config.toml
n_layer = 11
head_dim = 64
norm = "layernorm"
positions = "rope"
rope_fraction = 0.5
qk_norm = false
bias = "all"
parallel_block = false
init_std_up = 0.0424
weight_decay = 0.1
Each number is 500 + 50 x the weight over the matrix's rms, rounded and kept within 0 to 999. Layers, rows and columns count from 0. Numbers have three digits each.

# layer 8 MLP down (transposed), 2304x576, rms 0.124, rows 1761-1833, columns 384-479
543460518523463568427466518517484575462556480446435584462508590586522438461507482448542425532511502464545598460431434628431562472453483574441434456530438587483389473574558519564445519527586540445535491600421503455550490426440481522533488417490499557582477493540484429497512535461523520473
459555498525461447502532542494554512503400438495503512449586522431543548471498498440531529568499495421513499505477514520526443492473560420458467561557592534454497476493545569462428408527522436576557431547494490507541442481491408396460578535534502458464540526541423492511485369512497463478
464509418527490570508539581436424494542614561529486478548421487470607466480557485520507512504492509472534519447426409538578512371550546438499538486531501530624484561428477451483556576500466565502470491454582544496419489499423486450498498486550481575560479498532542478523449479432479475464
441544461582479487587485597443559472430474475493482483437515477546365503473546548409480549619438516452477562511542489453553557447479533489459406511562496439542545555503507533521494484503542485489425518592458558414449469512501513503448499545499587432543559555457505461443541463477413446508
550433522499459525420509548530550493519507453471542508412499478446464559460483558482452382623546418533436598571429491557503464554486507562519456446500489486430429550496508543489439412549467511454549500424490516468531452575557486485476505617466503424456501500457557535594535472456602457457
472559525428466548463508476551628458458550449522503510444527449478514499546515464515446502464509453492460467465543435550515537452464553465524438533377486447572446539557526606497494476494535507405433468446505488460507555523471548520491545515650530474439538460555484446570467405450530502493
550463600565399535479454477553477511561423496591490578397347485545536406589474457485416468445516462568498510426512458390532511557440466450448512427477451383439503387424487476397526524510454617439538418502499468535484548485541476467530536481409459501492392541520532522511485591522510471588
504406456510467450531516478503507486515490487410469380579526538553550537476535515583435434481524469444470471503454510524558559487514533436446457571441477518505494532539427444476463482499475545385429538501492486516493531407404427447612552470486505554471526434492471463574542422457411433453
517500608610504559405517521630521512512464426546545535466379465484438434420491535462539492488419550440556576489534493444507455430422472478516528500498533498585567500538532528505508474479527542489562493469540612621492465430425533536552573489537387498423487458450483391485480507481456551421
527580426487549453495576556509532513459465547563508541484496569519480450520495469445445481532527522501473503559565450597581481514479468512587551443523536497629498483516535474383559474499538482521433552511551466464510440472433510502444504438512494507441465507593463503565495451512501527550
596385464437545516508432559550466486486406483471502477539511504385606529437390467429577509409549530499399545614596541611534524502503454525511482465521499514466461517533480520370583493438434512492530545419503480465528551569525510517517530442571500425466555511490529532517513470551506582456
505509494559512473518458452483514449520556541479541552578542436450562439491466513462512482458523432592546544528538546486492512505486436487455518432460501519425600526519504429489609557445474503378426560614436552481458492507567578465537445569529566524480525560405506504472602484417412598502
474501546534396466478416548444385548441522498499527491541557532453575407522529484547540471506479447513453520559513640531517430498561507496468539536487467504433424438557558488458499531444507510530406521544432501498487498422469517496514468582578420494471541534508403515544593508527522524430
461599614462522406511537507554488436480479579562425514503451445530501491578505517520611505562445502395502478574354538468527504467473495483498506545501539506525502513452503383550515510423519504523437469529452436503463440546565536525536454411436481534467556460400464491528504407477583559494
482562507451494478456382483498508432556502490503501414464582434520529505477453558518444451527438519572467559517479565500502408585561558468436442489557525462477475465488504540449478540566535439505459507452412445508519523504519458499562541523580476513437472483484596518465616396480449531506
487536459482535496443488441511556561536584572496641551445431530517416514592469602471560504542515552525491519441463505513465530467515509512547557459514450559604487546525459436404500451564506530506519495532539546466460553438510509471531492537681520541579574487511485422502515502433445605445
598499520467401442444539501333468562541513500487453451491540484559557612481449519484499463501498556542493403547443573471479525497486531579504538574545539554456519561525485481460494488479627463580484502510482498391498533496492507498423493432511517402401478501496457497558530480504393543521
495466598499430476464518520532549478549574440486515463465567437508450465478466527406473407508520444480491536507489508523582436515526486467475573552479527404527575472471520555429498475480460523563539618482567448466562528525501425464433450515292519462504535476495495521503491586476467428440
507489458506519535622477469518508554516445536507471455472477531573531497543581525511510493525355485420447486511507529546565505485472554414468512626586467565471374503553446450450539437512516531483529434514459526444422480533481560429560432517505470470587480524433445500484491542505483496478
528350445464442537484532516499441429500477477577539504538485415523560526577466489498545497495524589637403476478512530580517504491551410563492541471448490549387456497442548554414529454522475457472609478388503475470543538394499469502475495553559469416517538509510558360462555511557570457449
478471521611499544492444479601406420482618407545579507545502449511558546496482500464504445538546497500509563463475540459494471514460467517490465628454490549596365498502518540476489455534523502572476445567498430612553511450391485563491453475426574433560432514420445586431491509569465486477
499504500542563475438495504544508521531458494509553448555425536517467541541510458517476574456432591561563507461517548513502556479529418508604480483485519546508593468472415481489554534584489472488524594452611468429528508456465450607455473513562501511481466517462520544485566465547669453623
452518441492480450434507626547492499509506524448527453568501450481482599485529575511482574581512537508407482554543459529588527519531428501547561466501507482549467489554451521541517454459497450527501622493510470523612498393526494354450532454458453400493595482561500445527498411499535518566
461449426498490507492481571457435579491542494410563543539523512478526437451557496414501553530381434479548526621569472573445415533452517638501419502451600559516528540517587506559555496546460417469515451431530545486438464401553538461528516520541565552545544499539500522441546447405442487530
531510501537485444574401555492513485452565491486485594530458540516516473428554469469608496570477464507438527434452569507528580511522514469551548527499525533513467461461578422524508563467521525441561515518501507500532573517520599453587521569570486446542529566535472484448478531517472430507
473524472471544525503520522565542500486598506529531442580515483472466576473485479466466488477419496499562479463539518465524544473444389508503501499601576533577535460491524513473471485474490486502496594443501486541501477492382456541538506517345590520515542572490549515472492540478522503487
594437469564540487524488481578446481490496469507531527549486495408506530673505423536551528601489507411462581424482455506457483447524624453500523517543529461388491520599408499414569526568493586512604520523455461421508532447431533464542434510495434600594438487463487452404540516538598526534
513538515570491434572477635550523499476429541500560518484433498499574457509592446532588554441533523517564541472480525511529393476559561524502445505494482492409516497489523403408538519558497523496442547513563575570421524505497427501601465482599499522449459493497505505436561545497553420544
519463450516439543546516537498460548481464517435498483463550475557455421431449467566420476429543548442477545506554476470462493540513442482470507511530496418494518454522508516491568598517522402465519573534472428590463505426541451498603529449429434507561509483499523462430545633514458536492
456494446461475467394503493468483524500462457433514445465484504525543541562431598420528537492496483503472594556614518513462516448430523526469502434494519621478433477515428550537530486555427487534473500620576550513511526527550408436509520459599469502447484486522475432544484448556498643409
507534544559585536413528514445468448518411566497426510512527543473533507462501523579502538536536522467396630495528622469498428546473417516407517372545613501493482499452463549433584489602464456515470463506637452559595402439536596522504433454505492442475567555543431504519479539479561457539
602520487522506450450492511498567526542516514497388497428486554558497548494587508520546503553480509379579481505491473416499524470464457506539512461471570501546515535470495524545497460494587544510483437448454487533533522435555515527466502510489449563519525499502475441499394451458523428470
516624382508527527523513415510504550457490533580444513474444572479490482402537383475509466511467504416379485517525447513513471567562492494552443456510448475522431462503454436483471448438516438532466493513536550486563449530537635449440551496584499445505386454477415435562437377603429554541
606528473538507504482455482522392495561500497454420404453443527518507627474482566545519552536430454485550589486603520518543521455512476549394549561447498501499516490537404507530534448589481466474517480450554464444566518469566499542462494436470481421407416565457443488446498418613517506491
478481494499545473507500456577427550458514465550495489486493451527417558492501472559465524532469484365505513593465514527502524472503487548508452425555571533480571528502491591458542464446401493543577426586457491486398474525459436457486378545539470506463411553547520532516539476487501483472
472445451454448491484620503541465500538473386523495488374533483492527560515460496437585592549392412419485552562487429490433524505524528463524511532505462554399479456485507508430475502467456528562489533502564366518476493474491398556512570464483536481341494504473470605488501383418558529571
458444558502478483509516508454493473493468495495525459562559595454466585564515522477540487593508509523492398486501538575509463476538505440454482502469615410478585398464499469408567427451529493517538411455590496513447558503553546492504502515503424545483573441455494553540552512496538503489
478511448500467540446476554422471498456547412537461471530521458383485501533513511558548526440566519514602584565424410557558598464607547518521559550489513470494481491514560505514562452472418540558529529441505442413458477426513527523525458524368518492347458557491513453513571505471470564487
522547507441504527530496517562515489511483551552496420552466366503515411565532534446616483534370541571434517481487452435491519508458572418443505543563570511502547370497505472474524504486522380609552481542510522486577529552512484543404600480369515504473478436567513586440421676498451570434
549425510601480504451458637445527529562441511521521478610572513531488513495505484487487505542464535500424529538503504513594541488451489407472458565572455421530524485470550501474477441522499482524484440393455534571403566524511461480471540507346476580556478557416463477542477485453553574448
565555479471429476590576464422485551578539495516567437533513494416486490498415498550528586480463532443493505513598437520546448559469418447560451476486535561504594423495425481577539537520552455469589422557494478472507506434498450494537348440378480510494522481578390478491464568399337498581
519557490468354405549537454435544504461479475578517404402571496513537435503521579504440591626478447527573539469361507502500425487565573508519488513509569466439493464477492547469533460490461445484444508441510524500487533537486487403510528481404446579437530591456499441477554599612479545507
459476546531503502568516450530513484458515524612524432491479550447498495536440466526461512556506345489492521485471544443463533534477565519524474484471540540476472509566640501447462365563496486439454472453511497539535582518506514504529474484508542568503522460616425513512450540382524460523
500458408403517494436500435526566469520525498575524494545530420532473538553499626454514443460529437556474484518447573538512446438496569486534465441556542539512482464473514572505533531527471589523471445463404506509505578502517482486441503491434534429498558540508498473552534529472550411515
440456429498466444562455470500545502490482490477503493503553564418529504524476585515551517500493466496523529427419453483398514559506594494500507472524534520511532527491563577492468478567529532516483540467467499463459556549487439485527492452335529556504537546431508449599510411502468490544
485583475443501495563590487468500496514493461472571502551401551422547498478420509463402529496475507528516483414550553438505488401568540520523551485447578524407491434482453512498554481505480503507544498422474584520518461475504469415534459510503550574519457558497458427529493540494377530484
528502560551559493513552483451567462422407486515507473524465483503660465577490479591432488454541431518583528531517497560486494541517427526470477507521594452530497482418429551449526551529514440409475469558495453473530549476509457456500495436570582545468526484446463550470482449510514517471
519434588428494494491536546551428461432464511530448522479523391528509467491502517448479498528580560503476481462475493519432477542495471489511475532459570465390496505524506465502466485466499528460493518538535474498434612493485552462454521493483441487515413389471519568463469555532567479506
385479527478502517428547486459579520522540427414499570516458448434494442522500536493495610533473561397478452514559491457457534440396500512466488591481525515548622523519511580522421422546531475507523468492469517557501462295482492468419557539504496533475443471444467423489561564530531516562
477394479575535466548494408441514543520448602535494458548464545491496501533467519528398441574443601501443537600553446570481478430433495585590526481558539584500537466511447575556436475482404582470489535452468472658471514515482440521517545390486545422462452448516522564456471530483488499451
551553503470435388573555565575504490499568486471463556436628513461457490575552514551508331476542457459495470477547474503481544548428532473460414508542528495518524527492488503566554505579495618392495534517460435531498564540532556476450591467459480582463444489493511474504534491426538498550
507464382453522468398430462441481486547555642474480543440442528459489505467471506467474476490570572509416464533469577515440479429472482501580565479449466531586382533394440500538510536623570498445552572525445459547551607492413636584590379400532534546474435492499473522539476522477537445394
549413462500452481511468512436518438533495584483578436523539501520522493512558491480439577593513504448438481586523487548506465454460519473510427410529401515595468546411503530537580490497553489491445472449550523448532544515580576469413480528381567626486495535508408581544505505536548543515
466536622457480582440508607502443556450395536515505503477470530471493605482572550468504479484541496541452582437502444442483488485537462501458572510457503470521527463638500576551508498524378444585569477442509500548489665481517426594515495485561544476518487435544523560517503509432536585474
454537580505592438480532523446509465553483418503504561530527493546497460558507522484539435523523538550489450554467562504493620474512474538569578502545445535461512457420467506468542509505520509519525494489477441502550479530436404394416481581463502538516556463521402552457513461541481507494
492536503513453547540527484515580529513539508405485481574512511587486498539488366492416502468591502557441544466471527408547481491487497491610446398476524488499507608546651580515419479557508555555585547502487458420463552579465514480538443427514517473471521453466386584487497494524510581499
523567468451529501490558532442523503578539460527435473596497440476498498464509539486482451480426545520390456574495345473505452510403551495522417580481477490464436504510532477505482509591511485499486504427502481475513522521441505488457430448472485501505416446473458456447536517511566509557
564496471455564437490528662498540517522554535485502482506416464480478448432523496535425465539540503525564470463526407545441470550523523525469494566492567555538584537442577472519393442519425470483536512574516517534589498493477483523454583498545472416425438479551519453528462538459497486509
598457515447472505516462568474561524476531506558401472467544539535523470525635470529393526434476531451484587451539582518501612470493494560382597511445488439498549506413460525490466481488515452546525538491515463528546533452519501460566371481263520490450470508511523453412512397526539370585
499544535458504597580571519485457498590545556511524517480535611454490538497498447434474485514430500524504417537583482588543545492469492495525462545435532526531463539599482500592545463570415415508502552499572468507588571551591391531512426504393535446528473522496568498513503497532466568436
573474523488509451524478502644473444549504512549498439495378568500556523472527516507502527496542537510610484438466482433427416468441510487549487550493465490408419488419478451471485549501496540519532481434552554506486495341482493456579455448493484491487532538535512600547488537537472505451
520522541595365524433543560450509489416535437525535404559514453540476562547504468453530481451569446603572420540565453529449455510518494490504587454541440499440538542519500476455521426462523507468504483534500516420548463494573523514490515596539473513431478532440514590446504602441470499488
423616524483438555510578413532567453463515488391419454559522490428566461511534562488555516526469527514494499440541508457470507505418562458607572518470493439579488377560525496468437471473515507518509492471495373512543520491553463567470470550377521471524430570496470424386467553505551501542
463538459488552492447534496483503410455570496453508500496538544438444478483471519500460494502520500497430555445475392449565465466453556513430555558537411589625583460478565460570451564491529513462501547605502550567535567521555477474495503497389528503447497490491532487532482522458504499474
500490498543455440510485541482473563571470547505546518469395471555501453489490576507554595470523503408550537544491381511445465510441487397409406491553497525440471486469508577445503594473554513457474435518511566585531493465606477561510382470513465475427575614548513412620526485596520509500
421529492450471409495546640506461541454452429533454513471409365580486413604625546511523505516510408505491438470499502415500537426424481554523561499568448467396478579520424560471474467548508528527578408536490490576491507495545400495564477501379406531560577456556481580504564528594581433576
599535525466473554449635567527583612463483495471519519527530434509520466497467476464547560436506498519547476442537607426586426423615481551525461449500501469641569449452537525490511483520543450489470538517455424511485498500449485524480459626609509536568470463596500556372533417537562513473
450568460544528495505522523543540507525510500455480545513484614445531546560336567570473537637461523525479422524505497602496494555557518538362520529492382503584534520449449534515390522549458537480566552510496461456463470480544539494510359562573508507568566473451563495400559473475477552453
425353504577440433513546539567404546540519586480627384512499494510582502468583446530531488620444551499547525514517491496575501497507486422454539499375612573470462604443525418491506532375507515492543569520518479404600560534502505569467432427420497593494468498519469489487514454560421492570
438422431500565496631532446422463509498473487458553464475572538578553460519641530484569426443560443539536519532474554435516538415521406482474469537607469534507467498470417546409510380495554473473490522546616524565490559452430498406493484441506549417496520586412500483451557486464506521543
508527478507439518442468572526467502536542469456459452526517519532483532550451492448581468480555409469507519473475563552462485576478516472460427408538512409501470544452542533503441526501508419554506564506505413561514440551568562560492532513397539417608421571441574483476469474557577496516
578465453558442501559444510512537403523492603502447468492535415575484550474490516455435586487540513453505553501510502550551430517515446492577558488571447597542527466556468521520462462486482517511509544515586638491546500486492428565465445438412428527592434534475510460485611548519443515514
549578584515464492491486455503466480469453576573481486488529553554616460514509449555477505449484425519497539442482475511480439570500503581536465593426541588481495495545463447488544533373479555493610469434490517461502416454527503453480476439283575501526507456581506553565538501450430589510
# layer 8 MLP up, 2304x576, rms 0.127, rows 1762-1833, columns 384-479
476433507567439521533532477536509534551411488420496568469539491530516460463498544508501507497484499407488586516485525473471485446433496502458554460503428516495565477435451442440475554503553504418497472445551501446439468481496537466549510430565488526492439604496460462528455521558559466523
376469555546561506569493471561487521465420515532505427533519536470481365526514585451517505531504524430512598457548497474420528484489578494481502458470549502528433491539523476522548487494427479548544485470484463466486411496479498523573498486490474483456455500475460453493537535529523549465
595540554521462585591508542571516492516492418449506517524508419566496452443524515560477583550508514428471486479457408446458518518464482512479490662478492497524535497545405528427537503479473469456538494551460567449500506547556538525489485426500565568492452438557518463506517449466490501526
526471452474498541476498489516444512533492467449552454485470476439580515564567517518505485513551493486524463493565475460508481467485520504413466510494503489479425504504415576573469483450503488500565477487450525534503518430480479519494487602517482502499439506520407528507590459581525547437
440471585633438550522362546516468452470479539527571564546459476501511441557584503420506563495400499574567469528504394474472544553412429517503429506533465504459513470566423453526525449466533536463510493508487460527440579516475425495515520520562465506603465506543587501415492505432526516476
514444566520478505476509515506470405498541450527495456378455535448495498501521591523524501445474609520550507512530457452416446563552473590496516469483436552458431438478482574439431564654599536565482475477473558526485544500516476576490604543475511525541531608512467402489563478648544492583
548457447549557457514469395534539534565456488487499540520463499514557492479544386516505574527570467549511412570615466443564526517563486521496567533517522498614495560610469572401553509493483494432547559491516418423592575545445489513595541531450599489481521500524555563472478415441463449403
279540522494518487443473475457570469494600469490437400522538541512528534548490469440456451455512485616580380479462510422438390431566503504456505539459592544443662513474543523545663494513461544446568560369447450485384583494531579387587502538432503589520567588516467394441444486499495441475
546445518378550484524461546486523485558483556515430449497401458490470499417523516512502546460458436581494520441567572527480467544529546513461525502575590501576504513486447574569482472516531585468518524483433524423489437442485615509498597536488519531594378492614487472528551487493476525506
490457518529473509515440529462459518453534499526475487592473382590539477485542501574428485528496482557464560538483588561488489395497576470482502502496506501570475396514495524496567521464440459576557476466461484557503460528528500479595474529482485493451458576490580542466454499489513566508
532529506458581507521482561445442612501528441470582505484535474529537471434585466483487535566531495620526480518441467502492527467448457450604489511424421432446481524482515466397520472560446472619573518465465434486404483411451576491429539514561515510477521582405459542473518515515528473492
434442536427577543461525548420520503449466494499523404501602503537551484528593576467520504488572509517508565428502401496421465552407526431519457498428515452462581382564509513550447481552529453476480549459580501393439465463452553592542553507448473538501406442501489431537467431427513471516
489492520570519493448536461516422428465498515602468484344493562471446470509571545526613544519433528389441619566554492446422507456584532509477583467397480489424538563488536410602522604509533520529490420421429431479471481532496520515472527460491484500545517520462469491455560482527482495574
502455485563505478533449456475404422521529585492465502527460445543571511462503455505433552499529582507438531539523527538453508473550475467490467511498472451501517572498597506499392381492451488524587448544449521533413487455516541522454537482447469563523482514494524476565481504553468451484
526523444442479550498545454469482544534540484480402416467459462491511475504509492438518526405449414507473509418459472466482472497514537424489587412454444550550480521523426527653488457430496517451583525441593519497506455524579504470466502533513476495543478427554493467447492503470406469534
424531451514390505474513523585469473447550561524468437409426486415568512522474463495452501581567522516487432623416442435420521516569533475485521521505626514509501533472333551538478475525516504527511435519493434454441446528460471483547571558490593421443536554483416629534534496497421477459
477553558535410417335440479518453566539484474570489504613564433493469484454439571555467590507522437365556482511532520516475607587524473515486462484516571478547561582516522473515477529494504455575420522501484358615543607513453516456559444515394525521552507467510595447450519386438518497477
490546544429423488526503467541549439452524400474586554447498514456437548575519516519608462589481461592484493484498610445433582476474562460433450389407417466536556493556471517459570535576548576547558507487500515492444423502502423512556487622487538431449504435565548547477534524531636477475
387477471482457489447614448448506524545524445588504542484438518442573619518513564465505498566466536540492563500533580558489472451442503480419431501540506499417454427507440445558537503472462462583537480465449452561455462510589556546529570456464422435491535560507539414475599591571504454442
439496497550507541440526476540487450510600506556533550520541526455532484535498513436425509492523543512454545593532400522481443430442411410449527537575591596595507531527532488517507547474488453531555470529454393493494541451484521540576570489554536501539506459480527470546476529486507534423
589505409510614561404505380544507445529521497499516489513463470539522453609551513498389459498471553557576554478478458499585507484545464420507566537458545378503581392603430448548504433548484448467478547515565475501518526454555438413427454561523458504500563564499466525531587414523429496612
544447484492490521525461549473512461445523429514380414550519459511482435446496473511467511486497521458531531514476364443397511522554553522465550528517469530468438488385561500559595455544493542550580500450522612482549446512408420480551513520500459501505559498448466502472466407548504471529
522449539560476503618567472416537481394538521514453509398518510486535503442557425395493512463534533531490522482554489562456498515432520469547556478483366499487551527496484501466541484533540477496500510554451483570475552537458433463437520447469519490450508480462520436553443505452509441429
443562396536515496544460462484412576546422465542575472481531538512454490431603506496514545467421456505443480515554581524408531481515622535455475460454508550504548562564474495536490600525468530427491495553478453445592511618486638453566534513465481433564624525549464464470432576585533580508
518364488620410485564514491586483540486532526489529547498469468571496509493471448447426508563451482505495502564490516511463499469451564432479509520484458546496463562514582460542557463464505496528458570553475476527525374411483551473524505522490481520450487517518454554429460442452572525496
415379565557553548463393506454607499441472548492503474528465418502521527558563469491436496477500447567404554548483440503538459356472524443551568436503565417483437370498527545381489558507580506509528512518570450402517520536529515522569434508504449542641470516559437528448523519529508493440
538458509516489480493372489489539590448458518478518576498544511541513494453495442491574520414427585453524505501513479499463592461573568528497588404524490594501526441546490522464497437500458506480435549424522503504447521547600507533594502470467453470409458586549557527560592560479469339548
546548484479488471575535558598521519494441523513496594464487530574502498501547516480420483502407434390567525501542459460447424469510483560474479577537511524549476478485549435451471508488446458476500441497473541537585491509434449474414537445480497499489588535470539512532486462484503488492
438417543536390512533467463583559478458439551461457521457489534468528457544567406513532499542584479494488449537521494400550479532455498483466543461442469563469534505569530452461440515525430480510546511518590494460557586575451470478458508457516537553446555498494536442586503477425463466517
618489482550552554540504431429613465556510516465528490468501583443376514512504455494472545498604571447560499619542437464540581456638455475542407481545544464484559470523504371573470413439523540465490499412512493506546488501494607548472477375511533544486461581573508530423584462451514594488
454567533598454512513499470504473513505496478535535505478488569528565415423457492459533498497535477556496497373437444503545470476540474476460518499483484509474456446460483490546508483529459586444465490542527555500518586547528541509545557514536489518472431506504451577492532460484482446522
402512456556482441412441460539460520499575454541537470468470541473476457459489488518489528508526400472481509505465513498506495576544605518450520512515495457460463637519513485482476424432417482530530488579458465469530522478428552441520487471450503465482514498531549488415420592568400580564
505379453592433430440442529509457462542567491459513497466487479511443571498457532597495523437493477570550504507562501516481448473450549571374479530504470561431514564476463503534454484462462546519542546533524545454519458455456554510460461471543517631535502444466559528420454472543553440568
430468459465440450548369576469512500559543492450583483422554436464561515576488553624509429526458536538495615541451517462478599559503497554488600456514476499553528595417465535611543542416537461447547515527483498395450455554501516391547487524543500434506537521471514585502549485404463523488
494461494553541572514539498496476601454506478571524482534528493527495475550486580449491563541497562485487429504459591470470520502449540482455436457561529483637541412578480476454527544500531547452511488477532449493546415527619537472512469423452576462476499552447513505463499459534595486518
495553533531427454475545533553471612523527578537564633576564619510568557577478589478532577565605530454502476468426496608424410432484492478381514510471452463603492451582497386524661494491566540527480495412451474542518507537535474507580485460472434531585515550527499550647487452426537563407
456431479499559544594449567440445569455512457535481439507496475538563425495534603570489450520557531475470465528514476439502378459415507469487502496437540498602482485503409521470528594493488485423504555464553576576507447465496491473491525525408497530447559459494536511481454546506590531519
588426480514405549494470511588481430369508581441555516472589391504563448509546510526519516553495546490506499535473502484527464517470483462520461526530530421493461397476461505625479503416545477549423399501546529473574547525458506554525501424491499487533482470551468311466489583479554496482
617576446511570422604461557525529503476470545367483429558491501598541491497541478498538528469576505492480465429407497448515458455630483445537446577452530635447565374570586497573569609513424442514497462427495538416459513533509574458555505442507456466519458574554557549610433487469545593515
503532504518532469506534465584433439580485493488538344491601529591518495487520542516537524448484489543497412608490510455442532479555430489404555476535568534576560517445634480532505495510433534439527560445517487516560487476500472484566507439445505542503476532505621361439477430471462519564
453491410537576557535459419530452454438488513504525424584454533557555513445516559490399560440561457531511406519481488474434554477594547416533436496504543532504425462503521535524584513440480555570522531503564522527426464492412512521516363564488500455555483576419498461389531573520519441588
514511528498499509527491607477573539530555476416477455543444623515485502582527448409614550492468408509515478459521528415442564473461454510563530569444554514427494445485564445548402423502474512569472443521493597459482526534510537411463447490514512542507468447546625493531399537488438420433
520443532518432521500447506530468486510538467484508457601535478471513531558505474506494522454508498467517494479427536521469440489556468483548397441536455462585471559539498458385465438372418485542595504520542497513413535504568512505521502484526530465415495581527499535473515515486493491547
540527487546424480496511587511546530508473542452428492570533498541484485500530483595431533538465506410457503519508513494483466562530499601521506488452569472480522453404532503496491535505539503375507513544466500579414514517483491568493515517452541565487507544552453491451452552527472541479
457476534579514552421546486520530480601442616483509547469448551471457469532457504597541496477554541560538543575510408420584467535501528613540445473512484519537548620466495483467577498546471501577444517486516490485430455477481468572503544501449527441481510518497517432479513448438526474549
534463505469554534498521447458393442552506434493438423554438469586559473538403531491459506478498426505518476481516535543534532546480475561478490476465553495505502519424515468509550507471424574438527497585528346458536408524518469497470432446569543508473572561531440542563510512535452546517
533611509478474550468517528450460457525439451434524478547463376565453487433434496476520473397466549506510466481462419517503516522537527520518455523615505457582579402504498535489447427515488486547516564453564447488530495519532511499451422431551475477501553424544522562483502455537473516485
522477473353383472492485529477457491454518407562415457507481441453505551477525466489465512509467465474469435480572525534514500425519471535545439414509520475499423465463512449452478486508402552441511522535535566447440491476534471516567587470491477588558464440511443534528514447564474436497
495407563455601465539561532469455535528538562436473447557455532481492516465519508608447543558463473552558462480427525616408538391587526439476555406447502423519573397492486508486539450487471536468474567490459502480495545504523540468490415513498518519540510514464583459515532475467444618430
555518517538438459511387571562525412488504526479448496394419494537496546487510425515520559454459462522503422582511481379421585461526626489482477496581487475489465444483494498498455491510466511414416526496524472504549444495477396372585455459512466490575565526371505522517417438519505494580
548522473548480459369538500504528472492486533474532540484384458505466440404556433571476385621563461503500453512575529435475480514503466524488495476435449463560408502513505494543521567491498575553448454508498474444525491587513496538537582456542441462409532519581494491571517435605576478383
463450528508525488540500470521491506512471506442550467510491564535501436523458501434472526529543568506514525450401494473476393445413463418548531440485458474504497461562520448576534459501409564529535474467466556582469486551485440459521532459519480526536593557547524505441489417554481471534
486601496549425595492549615496520504535515437520592530510439425483490544434539499481542488452585453561493510494410545488483514500455561533451557458419514471527444527512474526505507433515538581483467410510573457494447445488458551456474479471445520481495442618575563492397479607496480510517
491521554509407422488528544507534503586449455477489469490589478463569539518453447505565568485472467525546544555525523579547474436489524471531449438569485499492554430550524466509469550491638519510467582563484459468476481601491443338551504380516518523544591505408515651507529528484483481578
437342531589453487463549443524493422569469521485543540499478424565471472542491509492533589596575572566456449505533480454482498506484436447527472631487461563521442507546468458530439538372498479535513401501442489516514441561583588476460474398537476505430464459589422477494572406586541440455
426478518555477477565518536537552530530462573536495437483487553498443369507579513505511536474490435516411476549559538603527548409470471476418497465486512599558550506499465511506598440436446564611443541494578511534507478468588517461416526502468463518521508506543553546499568530535491508432
423501586520366529572518486467548524453543467478516530459467510554484451530504543588508449486495466493413484402567555400380526470507472490456423576549537576445512535534580448458557539507465523456481541537455487550442536532478521494498434572494469564456545490531545459483457535602566576553
574510536467546470508594521474491543590443423481374480465481528516503540539493584526510549541515517531569547524512495488409415441516474495499536420478410413494524435482532569596484516485591512511479573589556432470478523449445508439482538461508530464459413489464558500491542485433529489519
481537538587396444492481480420530412483429519520497453586565479494399482492462419440442594576512575513543560540498459502454448506471461535547472423502558509440560520524509543496599479452518424458387471496505541486545515493439493494526497492477489515486506467596419505572450523476484455430
555626420500477434446471441505479477549507508529500530514457539489521488474577472412490507485561549495507471578507543451487526529529440465444541580457552464467394378488507512525529540543552483476557526493481514480475461522423512623554493496468506507555480514523569581476545520542464475521
559507465490447427509505467439465515478504526526497439478583467444589510516483474470499511547475459513413405480524563543522499636531506446571417583558412451539562479449511495431511457457469505550541477522518429502521501460534561472527514499451556435476444537490378505582482509420538511489
489472553433580526609489385518548509475506490541505503589406491523555550446495418520537551499530413512418510537462523596485544457466511422491530502524497463433488523474591456529467503553421515548479449481595506445538513457445517403451524554436452422614479544546501567500484512467594555496
501506540456527476561373470519502444353486484563556502406528556513463456501491508497569460520430465618435557540464406514467527438547492436452489554521492481562525367469556489527592482471463564374584474547420540472496551511550492561410492506477529525530530516510560495515561474474516460507
464466516504459570514464488503475498494571549595463455506429532466404460570519524457418494531567481434445456487510520502520429367523460511427497487486513422468485606535569597424557526445516493442507502416581446635473554461573506516584400430494545534440517518472459525517537605504480476452
561495505584510564411503468495512505530557498539565434437448538533614475484521490465519573519520500542530577493485508461514463543570436474513457505576492492515417538490496536467592512450470506521494480510465524458588505412522539480513576469496506553551464622546454455469438533487452513516
478565592534446545499537460462480533456519530462514445523500529468488580467462523625439572468451544383561360464481495523484451565504414514491504486511483464497500554453498461514459437517501494425464510506373472442505533471488547565501399456503585610492536488499474407518418541508571523482
472466464515471467495500514593522473502444529541471504514438525525538554572511573496466525512492492406540449476448498456509470468632446503552460492482492457530471528487473554466451517423537448513485448542466506545492470516552524509547399531505558439459447464567435458536521565479532471427
479485427436348497487480578484468469547593479533477513435553380467500425504501513492547477495429519448575470440425443479498443562425378445488513488536585503340480569476444504474385508460460563511495527579560446484564475529476507471532498535427511472606594467552508474518562537481513458469
559520466410458438581476547524532526549451491476495496521509494539527561426524432462531461539536529567501533492532506475530508453501596478513557582537493473522483496491539537523536593527443511449552485481431568482528520531491473535440514550529474505504461506540474492517489479466486573579
480458524567506657575547472530446552532478487470528457526496460480445531519507515468465479537563327502567524435580560523552490592525507513505561469475612451458497442428570478522519496492521552487499571481516501486460514575426499525522507533469539525541471453497511531457555544562567518500
489520492491409331486450471585578547525447514544554490572528506540508472508542454477485478485474526350486488389400553540503454475590614459497539451554469418555587401516512475494582532551517538552531517521558478465569544584510521579433582470493462500498558609420434505606491450495480493489
580502531516453525498549490495600427504569539518600474543474646464559585537509519517383515515547511586502508462475543403472417626536520588505516627516515443462540557406417532600586497556514460535499384498436501520553478588521503502505424558450459499516472493472480506506461473437491577542